Part of a small language model's weights: rotary positions, normalized queries and keys.
Each number is 200 + 40 x the weight over the matrix's rms, rounded and kept within 0 to 999. Layers, rows and columns count from 0.

# down: layer 3 MLP down (transposed), 512x192, rms 0.117, rows 67-97, columns 0-31
# gate: layer 3 MLP gate, 512x192, rms 0.138, rows 68-98, columns 0-31
# up: layer 3 MLP up, 512x192, rms 0.145, rows 68-98, columns 0-31
down67,200,243,138,181,265,227,200,201,229,234,235,182,188,243,199,116,216,233,237,160,195,282,256,165,154,208,207,180,153,231,172,211
gate68,183,216,152,180,221,180,190,174,189,148,250,213,251,197,257,182,216,225,244,228,165,273,310,244,213,163,250,218,218,146,261,198
up68,150,170,186,219,210,221,168,199,222,132,176,158,164,205,248,230,165,191,246,218,240,241,195,147,200,209,208,247,246,183,243,189
down68,191,211,222,171,176,243,229,151,273,152,148,236,246,201,180,197,185,281,180,191,199,232,142,235,141,179,139,267,216,167,236,243
gate69,171,147,201,219,210,301,116,135,249,223,269,186,187,220,237,186,174,160,174,200,156,196,227,285,218,244,197,152,252,200,193,248
up69,257,182,278,168,225,195,172,166,179,172,147,279,158,252,131,131,145,222,266,203,263,185,140,220,212,256,206,185,132,171,173,145
down69,201,208,206,166,144,215,210,162,216,246,184,165,208,147,186,184,187,229,166,190,198,86,188,195,147,125,210,197,226,204,181,69
gate70,127,216,168,219,183,254,197,225,262,209,218,173,61,231,164,188,143,192,239,196,194,151,159,194,163,160,208,183,241,207,216,237
up70,159,113,162,267,160,105,180,205,308,243,152,162,176,192,159,253,178,236,171,141,177,247,198,225,136,234,212,222,137,163,192,162
down70,212,149,195,197,288,198,229,239,195,203,196,260,152,143,232,243,286,216,291,170,219,232,230,199,221,136,201,217,220,239,189,181
gate71,178,257,171,126,168,241,202,295,251,213,192,157,251,147,189,170,233,176,138,298,147,280,234,133,285,171,219,255,228,186,249,194
up71,213,141,184,183,155,200,274,231,208,242,133,142,159,204,216,185,144,176,157,303,196,220,186,231,250,225,247,170,164,217,208,235
down71,157,203,172,243,212,196,206,161,183,126,226,244,190,208,206,218,188,303,188,196,201,183,167,277,181,188,241,159,225,181,205,266
gate72,243,200,164,174,209,204,246,177,244,188,122,176,229,205,219,192,186,130,145,117,192,218,177,193,206,184,170,246,212,149,285,250
up72,245,232,236,196,223,220,192,176,187,188,146,161,183,184,199,205,219,188,224,207,255,197,149,208,293,217,180,227,244,193,195,219
down72,190,170,239,257,156,217,223,235,175,221,158,203,298,189,205,238,210,89,200,171,168,246,271,192,205,144,204,183,215,154,207,128
gate73,168,140,218,166,244,245,245,158,133,208,97,105,157,274,172,164,234,236,119,207,207,165,250,159,242,223,120,138,151,223,180,292
up73,155,108,202,216,152,213,218,149,106,269,158,139,155,244,237,169,277,120,203,151,197,259,202,143,262,209,179,147,139,233,182,269
down73,227,227,272,197,166,265,190,156,263,157,160,170,71,207,198,296,200,228,189,180,236,237,242,213,156,243,150,195,223,177,172,244
gate74,223,261,216,170,151,262,144,227,174,237,168,160,192,233,205,152,192,163,143,207,254,118,294,239,224,189,178,206,151,154,140,147
up74,199,235,220,217,225,192,166,192,135,231,146,252,195,164,162,305,164,210,243,179,238,310,202,217,152,168,192,167,197,165,206,152
down74,214,211,201,136,95,150,157,254,190,175,165,117,235,148,177,164,170,145,135,188,247,179,272,186,271,160,294,280,173,102,183,236
gate75,164,217,134,227,260,202,249,135,194,210,255,191,161,201,204,250,198,190,230,177,176,273,193,258,206,276,246,201,204,173,238,220
up75,258,119,195,175,169,132,86,296,198,208,152,166,190,218,111,253,171,142,204,318,158,207,296,199,231,164,187,175,228,203,164,155
down75,265,160,204,241,236,153,243,214,258,278,154,123,188,196,243,218,230,217,155,205,195,213,162,197,140,168,240,204,232,232,166,232
gate76,241,186,204,201,112,240,259,180,215,168,177,197,191,226,217,145,186,217,283,133,197,246,253,231,192,186,282,240,152,204,231,134
up76,192,212,212,167,159,171,159,171,170,178,211,192,203,180,250,220,174,212,195,166,220,250,215,237,137,171,245,179,224,194,268,161
down76,205,175,232,155,233,222,268,236,216,150,150,192,145,169,235,120,152,179,226,216,198,159,192,225,229,172,197,163,152,170,135,183
gate77,179,208,128,204,323,188,148,169,220,305,162,170,117,195,179,239,139,222,228,189,220,204,148,181,173,254,153,183,205,159,161,171
up77,180,187,228,235,169,222,192,201,186,146,211,137,256,144,220,117,146,212,229,129,204,186,303,197,180,129,242,160,217,208,147,104
down77,117,201,228,183,163,178,206,196,251,182,227,160,198,178,150,177,261,156,137,259,284,268,169,191,225,200,101,201,243,181,234,265
gate78,222,172,254,174,258,186,199,228,210,203,147,202,346,239,166,196,204,188,163,239,144,208,164,222,168,186,153,186,193,227,196,175
up78,240,193,204,157,194,240,183,269,179,208,217,204,264,242,230,218,239,192,143,166,207,194,233,215,175,129,175,116,212,237,212,182
down78,237,240,178,230,238,101,189,186,228,272,158,133,221,172,197,159,155,231,204,162,188,180,117,210,181,195,173,203,167,188,206,194
gate79,172,185,234,166,149,169,223,260,118,223,227,204,195,270,241,131,262,232,199,162,165,189,313,198,129,243,260,190,235,280,179,123
up79,238,223,190,182,166,268,171,227,291,287,233,138,160,168,239,187,236,225,194,159,201,213,148,163,127,254,165,205,221,150,197,181
down79,124,179,135,187,282,189,167,150,157,165,296,247,136,181,161,178,226,149,280,196,200,212,138,208,289,208,197,180,127,188,223,190
gate80,164,117,183,171,178,192,179,281,124,213,180,165,186,211,189,175,257,251,220,265,164,225,163,225,161,254,239,205,214,162,141,228
up80,179,146,180,174,204,160,204,244,292,221,176,184,203,211,218,183,191,226,176,204,144,218,161,257,228,178,203,191,159,224,144,289
down80,176,235,212,188,165,217,202,196,230,201,186,201,159,183,212,235,273,172,186,208,228,207,203,208,202,272,196,234,162,125,158,187
gate81,259,242,221,155,203,186,222,207,208,93,187,202,204,241,189,154,134,225,315,193,189,173,212,219,250,190,195,212,248,182,198,256
up81,150,162,204,264,225,197,143,212,230,253,239,203,203,207,212,288,240,178,175,218,179,229,261,224,136,208,225,178,212,227,187,201
down81,157,203,170,169,155,179,193,160,199,186,188,166,268,235,265,242,254,230,191,273,177,242,209,187,133,163,203,161,125,138,236,111
gate82,151,164,169,226,263,224,222,243,186,197,215,186,235,234,246,219,170,162,179,175,143,168,281,161,264,181,216,196,201,237,201,136
up82,162,142,235,211,206,142,131,221,212,118,189,193,253,209,180,158,62,139,230,186,185,215,273,165,212,212,182,193,245,154,253,202
down82,211,169,164,187,219,199,107,158,229,177,275,216,283,224,195,163,221,172,219,177,229,177,90,184,185,150,170,220,235,260,328,168
gate83,181,262,174,229,147,258,219,196,221,198,200,135,296,254,236,220,235,218,189,180,138,244,204,181,195,185,218,226,147,183,245,214
up83,193,254,167,225,149,203,214,250,183,166,98,135,224,240,184,162,231,170,188,209,166,156,200,239,196,265,156,197,213,195,209,186
down83,169,114,184,201,162,175,186,164,178,171,228,161,206,181,196,242,228,172,207,173,229,85,210,163,192,194,232,208,187,110,186,243
gate84,261,236,209,230,260,212,221,269,213,173,135,241,200,217,267,192,183,175,184,270,185,160,191,178,187,269,187,240,236,165,211,233
up84,208,229,263,234,177,206,184,202,122,218,176,216,177,209,177,171,156,198,185,227,229,260,232,181,181,245,227,150,174,177,195,138
down84,178,119,213,150,246,192,238,199,187,247,239,186,197,208,95,169,234,162,222,201,227,196,154,141,275,266,255,218,176,210,272,207
gate85,196,107,239,189,163,221,180,106,252,245,247,156,175,211,209,188,232,198,207,125,207,270,264,293,180,118,144,237,196,252,168,257
up85,199,165,249,231,259,128,179,244,171,223,172,201,263,165,154,290,205,257,203,193,233,169,141,214,200,187,220,182,190,179,140,157
down85,212,225,239,153,224,197,193,183,264,216,210,197,243,192,200,107,168,218,229,150,201,197,241,232,115,216,134,282,220,227,219,167
gate86,292,145,186,181,233,150,173,177,276,201,219,236,137,263,222,150,149,163,184,142,196,262,286,206,140,195,176,195,218,219,219,180
up86,217,235,100,171,211,238,201,169,177,224,90,143,214,125,191,213,253,160,160,234,283,141,165,163,114,178,303,225,206,190,210,282
down86,197,303,195,289,163,171,157,191,194,178,179,259,225,200,266,125,205,199,182,263,237,197,128,154,209,152,104,227,218,181,208,153
gate87,219,111,169,178,159,241,267,159,168,204,241,217,185,145,237,179,205,159,221,223,138,202,249,171,220,249,210,179,220,187,223,195
up87,183,196,210,220,264,163,159,262,208,170,188,136,191,254,189,200,255,287,182,157,206,236,165,239,200,181,211,188,218,201,191,228
down87,198,173,131,198,255,227,222,178,151,213,205,171,205,225,297,159,192,200,124,275,232,143,176,206,194,141,225,231,160,170,253,229
gate88,186,181,221,169,158,285,212,197,268,317,211,209,197,181,185,136,274,174,140,229,207,159,256,152,261,131,252,151,218,157,183,192
up88,208,210,170,159,193,170,191,186,143,153,227,181,290,196,266,146,184,120,323,198,225,213,138,214,152,334,224,242,224,220,183,224
down88,245,230,204,224,209,121,317,283,157,154,248,132,255,199,247,99,244,179,125,203,142,220,200,230,198,159,154,235,195,220,145,165
gate89,199,232,194,276,249,204,186,189,152,176,194,148,210,149,113,209,119,182,191,271,152,206,158,229,227,186,161,195,167,241,266,188
up89,171,281,293,278,207,144,162,266,173,215,154,218,204,218,218,202,197,180,176,144,226,236,181,172,201,179,186,90,228,285,243,198
down89,281,163,184,225,240,151,240,154,186,178,222,271,235,284,223,194,159,220,231,169,177,231,140,98,216,166,145,217,235,125,254,187
gate90,163,267,179,226,232,161,169,209,259,249,170,221,238,228,175,157,132,220,193,233,197,196,226,172,211,128,149,148,227,167,178,217
up90,80,207,204,219,235,164,208,195,148,235,197,208,181,172,164,158,171,173,96,194,227,186,225,171,244,210,160,229,242,208,118,151
down90,247,189,178,256,172,220,231,175,191,165,215,241,167,218,199,243,222,173,280,138,237,244,254,175,188,203,179,218,245,211,144,205
gate91,139,224,129,165,254,168,225,207,164,240,199,191,213,263,175,260,147,247,262,227,134,96,164,181,193,230,245,259,225,167,205,259
up91,170,182,135,160,229,185,147,113,215,221,193,252,257,255,259,246,217,179,169,174,163,161,151,212,148,218,196,214,167,250,207,259
down91,189,165,263,212,178,209,234,286,252,147,168,247,181,181,191,197,261,226,226,171,212,206,103,197,250,205,237,219,200,213,200,155
gate92,167,177,134,241,174,242,220,189,217,204,152,166,169,181,112,271,191,151,259,196,157,251,180,143,179,173,166,162,157,202,181,217
up92,191,221,283,185,123,183,194,183,193,201,199,231,226,244,203,226,203,254,174,240,140,245,188,159,190,268,194,190,196,195,181,157
down92,215,144,169,127,198,298,197,179,285,275,210,243,254,239,149,199,167,252,165,261,216,218,207,162,118,149,200,205,261,162,204,196
gate93,133,202,261,170,240,262,192,231,270,233,245,247,198,155,157,219,143,164,170,166,183,238,183,260,187,178,300,215,202,197,158,207
up93,250,219,249,225,125,208,80,200,114,149,166,193,170,168,150,212,237,295,131,133,182,183,229,139,239,184,283,207,145,136,158,191
down93,228,199,125,197,203,210,189,242,232,210,147,244,239,241,273,206,186,171,189,210,213,264,193,196,185,260,219,234,243,170,252,185
gate94,197,265,298,217,181,186,139,203,152,164,235,265,161,240,201,168,255,169,180,220,201,190,180,265,206,204,180,197,184,208,202,100
up94,170,199,239,164,150,222,145,177,185,146,216,235,158,161,284,162,202,199,174,249,156,252,208,231,252,199,191,248,159,226,217,177
down94,155,199,213,207,139,175,179,134,169,251,176,159,210,208,287,206,207,168,224,141,204,192,202,235,172,225,212,232,181,137,223,172
gate95,214,226,163,172,168,203,220,201,195,161,169,153,200,241,271,143,196,185,210,226,199,202,152,170,232,250,169,232,221,207,216,105
up95,216,221,148,169,126,227,222,233,245,145,174,105,240,240,163,156,210,221,242,214,177,153,192,235,224,285,154,149,246,167,155,68
down95,189,163,184,217,243,217,274,155,217,158,289,187,161,251,194,169,178,223,162,168,178,238,236,102,191,278,186,166,170,153,233,194
gate96,159,151,208,206,203,265,224,178,184,170,152,236,257,185,231,184,172,151,231,259,144,174,270,176,217,158,230,168,144,157,225,190
up96,182,169,221,217,229,220,209,182,160,137,148,204,180,205,134,171,87,163,195,202,147,202,211,253,278,147,176,204,137,112,152,270
down96,230,249,163,170,233,218,265,254,267,233,206,195,247,167,119,150,216,205,168,184,189,218,258,167,166,209,159,249,241,259,129,133
gate97,170,225,197,165,185,220,201,221,216,194,193,172,176,207,205,231,194,151,241,207,273,272,201,174,204,246,198,201,182,201,177,181
up97,190,219,228,173,195,204,229,210,198,195,215,190,167,189,175,229,169,182,233,222,260,252,219,185,201,259,188,203,183,238,199,144
down97,261,214,213,216,247,229,227,209,166,185,168,233,152,204,136,227,159,189,270,131,190,223,247,258,271,258,220,175,211,254,132,257
gate98,172,190,182,96,194,171,192,242,117,249,142,210,174,211,250,225,173,256,195,216,195,218,219,235,187,214,128,275,144,229,210,222
up98,154,185,173,142,101,152,241,280,204,238,244,176,219,249,174,165,188,254,191,209,213,255,145,171,227,148,157,290,227,164,166,178